python train.py --n_head=5 --norm_place="pre" --tie_embeddings=true --init_std_qkv=0.0236 --lr=0.0104 --seq_len=1024
Each number is 128 + 24 x the weight over its row's rms, rounded and kept within 0 to 255. Layers, rows and columns count from 0. Numbers have three digits each. The size before them is the row's rms in percent of the matrix's.

# down: layer 6 MLP down (transposed), 1280x320, rms 0.0854, rows 321-358, columns 240-319
# up: layer 6 MLP up, 1280x320, rms 0.163, rows 322-359, columns 240-319
down321 108:086122098137104096124140141111140123129116130116089178147117130160087124133165109134112132127135178076089114119102140132148171138165137113166144125128117131123164136149173107136103097143112175096142156143126142145100143143086109134137121132
up322 109:154127088127117160111153138112139111117167142126121163121171120118136126104083110060145124144120147129118071164136131147065136109167137122124119132123101150155134102153104114124148135134168172140112107122145117137151128131129101137121140163
down322 113:130122126143144134119126123096151139120078161142090059133134118164182114144108175112158132107163123135147103111104109131185123134118143087140139114137123109110090120144146135115072111119109116162159117107115092116154118127103120121112175105
up323 105:169069154151119138109133135076156139124129130098152106141132127110142115110116138085162146125057127114102099130124152107115125120125139161110144164149150175133149104127141107115123085142135099168118143110096119105147161130126150160125166133
down323 103:141093142129139135141064106120092117155121118140123068137107114104153138155111135099094140175114147111109120134114113086141178148161111114127115166105134148147133132172122130125133112168140144110134128098118119204143157085096120125110139100
up324 093:171124128132132109100113153124129130155096111159124126088127129172148150109139111083112102136147103140125157138153159166143148132124105153150121150112077134152119129095116108112143137073132135144108121137169129085092098150111117156119064103
down324 093:093139122130099139120162108163135120144106122124140101090101106132173100120094129133145106092123087131132126169110141151127109112136154125135129137126119137139094101154129169115139127131095120108141097148108128105133140117122135082082159147
up325 096:095136133129109142147084157108167158122144108142115125101122125171082125128115107104142173146128086109172139151137133154160122100120095133132154113139142143147117139133133126149098120148100130104129122119140169101190108122118094132158136118
down325 093:143173126086156146173121111091113139156103143155177141133185104119137125097094129105114147106159110126156123124182118093111083142161143137089120132130116145115122112118149124169115182157115124142150134151081114074108153120122180136128127174
up326 108:120094080145113144126148134141168134174137165120146101111117178112135102125144122067116145125147149133099118100156096119154142132071150135162125189142129137116109148137153128133102142131116162128083105148148162132093118100106148106115110150
down326 127:151158182077115125103119085106175119114082127159142124129150156118125143132110152164126122143156132080176148109101135173131126112137100123112116123100098116120119132159141099127138122142132177130112098142106116123124111142140137109132069103
up327 093:126072153121139116130105137147108075143156107127126135134142133107153121172138113136129145092141132128179080168129119139125078146128129121111162106132110087093136158144101144154133123110088175154134071163133114136121133170163197132093123059
down327 092:128107136114115110170135175127121110107085093151130139091139120111155117151113141123156148121148106127115148109129060125099163131145166108139173112111172150136100146097134150117148123117141091143143157111126133149098148105145106165142129134
up328 102:085130113207083143134095097104111134091126119122081164146099131133131128159126151153100111086162123128122110120134169131129157148148149164087115119129090115147155101141087117121108148136100166074147102132127125144167127157185110088122143135
down328 097:127133122114128086104141129159149107132184118146189130160167128068134158097154176169167110137110099102155128124100162127100110122141132158125121116148120074164155092133176153154127150123142125143129144158083121142123113136104162146121084107
up329 096:125107149124174163141122089090085144093159141100152149118152108128094117167129106115123116137128133087107139097163106110122135137109147171103164059141147133150116108124151128140151120162101132144081124092144164149160138136118130171106111117
down329 093:142076118137067173121097119129106090122115116156126106123154092140106121131149154101150141147120136131083132182159110172116133105145129122183132103138112146109140162149171138116122124176114123128101111118137136116087157176112116125113128168
up330 096:134132131121175133139104142093185125112146114115113115138124120153085116143132118134120124106146145126115133098108145133185110147114100160185140115093119116143081165153122108083130164143153156143110128153099091127108122134107162181140120103
down330 089:120127094136127094121113106149106119095096108115137094110158119125118129089133152125141124164104130153154135140155122122111154148118119116092104125122120094089162151125153099159155092099108168152137119104155106173134082158106143115087097125
up331 097:135134156112124159095141146114116160057154118137092148103133115127115091129119157153141145136128151110114176117152110125124162136092196109092114101145147116121121113101155119115151114146115176125157063151125158146118119103111136133112121130
down331 103:147139083092065133097110119102100171148165111164127137109141125100122173127151086158122152152140101118085119121145079119140121159122124112129116103163146139178144101155086154128135094167095145170102131100081124166084154114110138135088151109
up332 092:099127094097105150127179127084152095071134165132134121090141126144161101125127137118118124158104160116142111130111100150103101098142113127103126137157102144128096126123147091162115085148126164085121139128124144172079133096171110163122110121
down332 087:113128141141129127123121148131090119154109117137157158129067124121156122126105152144143120142137147106119106158168116119118205151135094124177144153113144153143123132142106137118175152162134139091077137121138113101151145152086126135137134124
up333 113:148116086105149103094156143129134151107157110127141133149120148116140152139136153143111065113107087135089113128141179142126137103106138138105125095144097164101162136128143096136145176162106099148117138127139092155124045155147106127162135121
down333 107:122143105135143102122151135115146125140154154123154149160121137127098138106087113133133120169127120158130121109142097134121127133091083140121140157164129152113123135141174141096140114143096137187119132118096115107121100209117148109093130104
up334 090:145110137138127118116133165111104159126138147113143112156135113098145144137114174099069165089131102131114143182093131100096147149115145117141140161096186160159130120121079086155110177115113126134100159141150106135156108112110140118165119150
down334 086:146151148117142152147070151128140111128121147170129151107144130109122125098134154142112150145114134073121116127152095153135175109141117095112160076153178127118129121108120137115110122101161155150146112131107147099103142112099088117134121150
up335 093:150122104144123161147096116126132159105089137157098100135078134147144132093093144127159095134137154144153172128138140111150153122097131107137106108156160084127138128135090142099142137133141132138115087144106114149119147099111113135139151090
down335 091:112125089143119115153122102148110177098150124092097135120178092154088141172170109141103141120132136144162132137148104160109110172119133087107141110147112140135121117166093108138149120157109125122077141122169146094141116157133123154111121104
up336 101:116136136116141131155135157121120139126112136099121135139132140118105136147130151136119098112113124125118127121156132091183150074093150143158123115129139124138090093126116088135150137133096147096130124109133132127143111153111086099149093127
down336 095:139106124097174196174145117124160113100097188127124163153094137130110129162122177132101089153126140114152127111135126076140137160091142129148109131133149122166106146113118119076155152122149137118174115128087145158178115095137100134159121127
up337 122:105111102143145159113127102162109126145135162108123154126083160150127124127097098110164104140158105130162125153153131111145128070141181156080143128143129157076092114117089115156149073122134094125144162168152165145079122142168099094094133135
down337 104:112159141112145065086143163103142119157137127150163106069138160133143120090103145146112119140097122092126117106151137081117143095143116122055157107125127083135144124071159124146145138127126142088113105117106094175125140132125068135162081092
up338 082:135116116164146157107136162126112125140112130106130113167117119122127134135150157105145112123155105156104110082154104104142084129099162146138113135100131137082094148119128136117122117099114128127128154161154110122109123118128144103143130137
down338 091:076107121083122167124101109141153130152105131133120151087154109106074136086179148128144101118128127091129124145129122155131098126150175121117145133148099120112162139154133144081121092118154119153125111090096132133119134117106101162102122096
up339 103:109081171121158098121099112171182113139078138152137092074093132139148132086124112129114132110132148102175136158082120116130111096156161144148089119120135132132141151125085136147126160153128107199094153137128130145167156130166131156114138099
down339 099:151140094107180080104133117114127098141102160103159180157111112116147117174160089162141120135101129171100125101153097168113109149153127129087136112111098124119119118109136127129161124136143076163143127108129094173098119141139169151205100157
up340 097:128127102091154062092182186116156119132102129121100110190134111130137144163091116160138095106094171130115120109137120084101119116143155146101098090129144156108147084182123138181135166109137155101160153175112106120145138162091111132106089109
down340 101:149157150139167096105145147097146102152068110148147146142114132132148132071131128123088135125140177118186102167080106143118108106100110086139149142162175123119111144135158124101091105120119152100078125127158136158127137111149134149153162142
up341 101:102153123141116182126171080138145154137117156139129095162126163147092129114145144148122096095151076120129102088135108159146076077122129104104124134151135128170102089137144130092082097132110153160128119147106143119192125111132173105132140118
down341 096:130147125156107133106146156136158097134128161111142191117123156113128151137181148119139169121146102129133123141131134168133131115048166123145140149116131109089093131132128136132112111112107081172159113091096132181109060124174155124098143187
up342 103:112136111119140126105115133115091108149133132140114140125135181140089136126118156095140134104087143154126098108141142134101135110118133145092093171108111119125132123145085129136140147146140133124181104111081157157111148105157150113090117132
down342 103:104160075115156147155111151164124123136152094139158150094145113127104143112166105167143107104146116155169100172174126173170158138128144123145106118142146143158109120135144149141128105119152142099140118140139120100100117133125118109094129149
up343 106:170111156108081168153135108143176136180120121101116092092100156177150092128072098141151158118102155138094151145147125155114136156094073186098131107148146148113147154094139116121118132122086156123131109131166161151137141154148128163149131127
down343 095:115157118118158141110162100158118106086159145114116174139160143129108142119119126098144162103163112086092150079151152135139124110132144110115112109120157118139142152110132072147151130158147097164130115111164104114119089157140116125097141135
up344 094:122132140128123168122094128130124120150110131160128138096134162140131132126112137122155135108142167115141163170182197116152106150100135111107103123134098178131114111097105102104093112167133094101122083085131096161107179120151109126125087191
down344 088:130149114128113120121109178130114131099116096124130158152125171186127099126105121140108141143151113117161090103127156130148134110121133108109129120122139117146135117131132109091149155123110144147132093116115113134088132127140125131137141120
up345 084:148116135111169108140106091159188136162161114128140114125142137133152110129076169132093158138136129143136126109142122134148144137098106146091151090114102155136181123117113136145154148119114139113124088128126072094147171140117118147179114111
down345 085:120127169077128139131139118129115162185090135124105149139145097116102154117132111152094130150156132126035138148114147137164089137135123159124185149121116134123118114153162097126133113102084075184082093166104098132178142101114126116126095117
up346 103:110129081095113125134119127141145104148113096093138126117130128101100134102084122132105167127103155064104110121116125128142154098100145072174149139140139137153152141165123132101151133112104132141123137137161125131140145150165131119127097196
down346 096:132107107103146121161130100085154078076114127147130154084143113095114115119135161174141054089129117135152143142112143145137119170118163094169152136132134096159146110122114160094170151136141162116118172114134157133154131140192171108171112142
up347 108:149112154126091148097119125067135126117103110075124107162103148120117138104135143110080168101085081113106134100151150086150113133134116113142134150158144114121149166142086122151111138158125147133122107114078127140108133112174149164152144137
down347 109:115141132149098169084125174108133107115140095111193154131142150174140116162127158134152134126143117114151131101110110171121079118141121119104132135165088085131112154148133122106107146107172170165118115149130105120096185113114151082102137133
up348 097:143138141096101116130140119164131142138129141120134154104097115137111108119126154114156165108123093071114130084141182135191109131132119094121130145121130196128116122151151157091118111127119151115144108139129182141154091138113122121116142134
down348 095:128136184159135101079144137130118084117138157160121126109088101206120100126113116116136148115102074161098130144103150112131130177143134101136157140127164163081120139117124176097198098130144121124140138128144135107123117153125104126107142154
up349 102:088115066172114090148156127129066086100122134128164124123125139107144138094153139107152140130108159142105121170150133120096144158133134144105089088120134153146141140168121125186130138122123110136103114137107126110160128144073164133113104071
down349 092:105130121155128110142134156090147069139144138150109104088145099120179125131107128147157133127207119158138094125097116137148136084145126140186137143155138141140116115084132128136094138129115100149100111097174104143146127166146142107123124101
up350 111:145141111146115155123118143142083164123125121145139070133101099106110116097116112108107138127139116086149138117155146182135132170098158132145140140184145151106153154175164128157114138071142126132125126143139095104114115136150162155124138108
down350 118:146165083140136170124141104105131157115121157111152154069099110144153123121154108162138132139092135113118119105129134136145159175103167138161128153159163104123100174113125140141134116122151116150119142101148179107111150134148123141122119092
up351 108:122126133120105089148159143090111145138116083080127119141169130127104167157121132136122144107131175134125151142085157131126134161151131135113175100119167105178149146131084112103135136100116144143106129141098130135096122143128086096114171163
down351 105:111154172071146165131141117102153151135107114102125115125126143122147173102172159101121113100128159153102120139113150133150084168090128142160126082111150124116124161098174113144168117141070143125119127129132129145152088119100157168089156131
up352 099:116156129089113134064132141155078126148096127130137125150165102130133169073079172118133099152169093127127119112113126121123115143136141127108188061158184166122109136126140159122143181162140133173110077119169104164100119148157104157121145164
down352 103:114095143149141114093102109135099159125111180141156139103089108161151121113118135119069147160085118171114112098116142083130122157099157204158138136113138129149098094099157124135158156098119108106098156136178157118137104084171154153128124100
up353 115:140145121154140128099145145118116145136128118157164106106145099143088130114120172130108155160113097154149089113136136100143128112139113102157116145091132134175168159126089108132159143183115164097098111173087104134188128129136118119160082152
down353 105:097138081119118110102134170123110100132155104137136167101131153128122121179134139167153149192155159124119118183112158117126140138110164122143152100105163117142123099074145094078088140139142086140119121087146108127180088139136139104170066102
up354 099:133144119125192096138130110138142145113118111100125123112116120162121146129136123113139152129139114165164130121110119135119121109048115136118100144141108114109106094088096126135105122149108118123130128099103142107129084124098121143120139123
down354 097:115132134128103123116120123194119105122164088150144114162153139129173102144136117107118058150123136127197136149127108103107145155120129122115169118072102158129131122105105142079147108102131136091178106137152115139170108140121143160097127148
up355 095:125173091120137190159109166139141104115126104091180155129132148121127113151110137114163106148147141108139132148141183123093114144132130087165104149153069146138121136150112120144132142117111098080132141170148131095079114125118120132138162110
down355 095:155120111098122085132144166137122134160152135119114155145123123090171115135113132130127134120104130111084112133155161140148086120148110136134100112118109140135146132132132108110147145140135084124149140127153176125118116121136109132148142087
up356 105:150133091158145156132116129153119179139116131178112125101115125124103173092148147146129116106118067145126107095136158134118154104108120082087143132147152172119110119123115134107126111121130137128147147128118114074138136133121135113119158124
down356 101:151110140134134148166122125142132105106112147159163149172120163131146148148129156114135139113134087154095169127139146130123141107127151113134142126117128126093121088125142135055125134096087116122136123115127156157129124148164128109104153144
up357 092:131095112153101159112090136105076135093129132105138109113183082105112126167138101150163171087106105139129122129141142163131137151150103153105096121103151147073112141131153112088154121087102147141121124202142150170081133114107127144127134109
down357 093:157118085116123129147095129143087171164130086142111108116138144141126133132077184126108124169144138142150150121143135107140118114095108097114120107167118158128167110129075146122158145129129081148115108098158121140117100130120124128124140136
up358 099:133172137140124101138104172181142108110131135112149114123137161124132162110111143099099141141163154166131143112121102136085126134117097127099092082134164138121146147145138123174133115116146127133054125152137156143117118120116124108136089136
down358 092:154171115138114100136135136143171134138122185152094152135135110122149111088122125100127123151159115130156112133122120184115108127109138108138174077118123093163155140098130147080114168142164103168127135122132089091099108116108098166107101166
up359 105:158158102125133156144123095091105137135150084160103120145098133143131106110129155107130126064120136137112115106090110142066133136146130157174125137159119146166125122163105128143135125153107154103125087137162121129161115119097120125168139114